Part of a small language model's weights.
Size: 12 layers, 2 heads of 32, MLP 256 squared ReLU, vocabulary 5021.
Architecture: RMSNorm before each block, rotary positions, no biases in attention or MLP, untied embeddings, normalized queries and keys, capped logits.
Training: a variant of Muon for these matrices, 126M tokens, 3849 steps.
Each number is 128 + 24 x the weight over its row's rms, rounded and kept within 0 to 255. Layers, rows and columns count from 0. The size above them is the row's rms in percent of the matrix's.

# layer 9 attention key, 64x64, rms 0.326, rows 43-63, columns 32-63
size [ 79  70  85  85  86  86  83  85  80  83  88  79  84  94  79  83  76  78  86  71  97]
[[145 178 140 111 123 118 153 100 140 110 167 157 133 138 134 149 103 136 126  98 108 119 120 143  96 147 142  94 134 169 146 110]
 [147 153 147 124 113 105 105 134 172 163 110 154 176 128 126 102 111 161 135 140 164 137  94 156 150  98 150  90  83 130 110 131]
 [124 153 142 112 136  95 117 183 140 119 116 109  92 125 128 106 114 129  91 102 129 138 162 111 143 146  97  79 104  98 124 107]
 [143 132 144  98 169 117 129 140 106 160 102 149 122 167 111 110  95 121 120 110 125 105 101 135 165 154 156 101 152 116 102 146]
 [121 107 152 121 112 145 142 117 146 107 148 139  96 111 150 120 116 167 157 124 152 101 143 164 194 121 132 138 153 134 108  89]
 [ 83 132 106 110 110 140 110 120 139  87 147 120 151 158 120 135 117 108 137 144 117 117 228 166 130 127 147 111 140 103 141 105]
 [157 113  90 113 137  97 114 113 140 129 184 143 142 162 131 142 118 109 135 141 121 107 114 165 139 133 108 149 124  92 106 100]
 [152 101 158 127  79  86  67 104 110 135 135 117  83 135 101 115 138 138 107 177 102 123 176 114 123 150 110 151 120 121 128 116]
 [163 119 148 107 111 109 167 121 133 147 132 133 138 166 130 158 172 103  96  91 128  76 124 146 137 107 114 143 136 133 123 113]
 [161 114 111 127 124 136 123 114 144 124 143 136 115 116 142  86 111  86 146 112 124 171 145 143 140 161 177  83 100 123 125 154]
 [110 129 146 150  97 112 106 137 150 155 124 146 109  84 139 143  59 135  97 123 122 149 156 106 114  99 133 128 149 132 148 106]
 [136 117 117 177 138 110 131 105 100 150 124 130 111 111 111 112 126  55 150 136 150 164  91 150 105 136 136 104 163 145 109 113]
 [154 111 170 105 119 143 120 111 149 134 141 157 130 109 115 162 119 112 147 116 141 148  86 101 116  95 135  65 125  79 118 144]
 [140 105  90 153 146  97 130 123  97 115 142 166 103 144  92 135 126 126 112 131 138 112 141 154 152 103  95 127 175 159 142 157]
 [161 112 118 109 162 126 118 140 122 128 160 123 129 106 122 128 128 124 167  74 101  87  95  94 164 156 136 149 132 114 112 123]
 [159 162 142  86 115  80 155 127 134 108 136 152 130 109 147 126 114 162  91 151 148 120 169 152  91 151 111 145 121 122 134 105]
 [152 140 121 168  94 117 100 142 116 109 126 110  88 121 104 100 121 127  81 134 176 109 144 104 128 105 143 123 105  90 144 107]
 [110 154 118  96 130 136 138 116 113 150 125 109  77 125 132 146 123  83 116 152 121 169 108 123 125 105  83 122 166 111 116 136]
 [136  92 139  96 123 139 169 131 107 175 125 164 162 145 156 170 127 152 153 124 153 148  93 131  98 157 162 149 141 143 113 147]
 [165 133 103 139  75 122 147 139 127 110 127 116 106 123 151 146  85 119 166 149 109 161 180 144  94 150 128 150  91 120 104 103]
 [143 137 119  97 110 155  94 112 118 138 130 104 128  71  94 133 136 131 118 170 150 177 142 165 135  96 111 154 161 111 154 123]]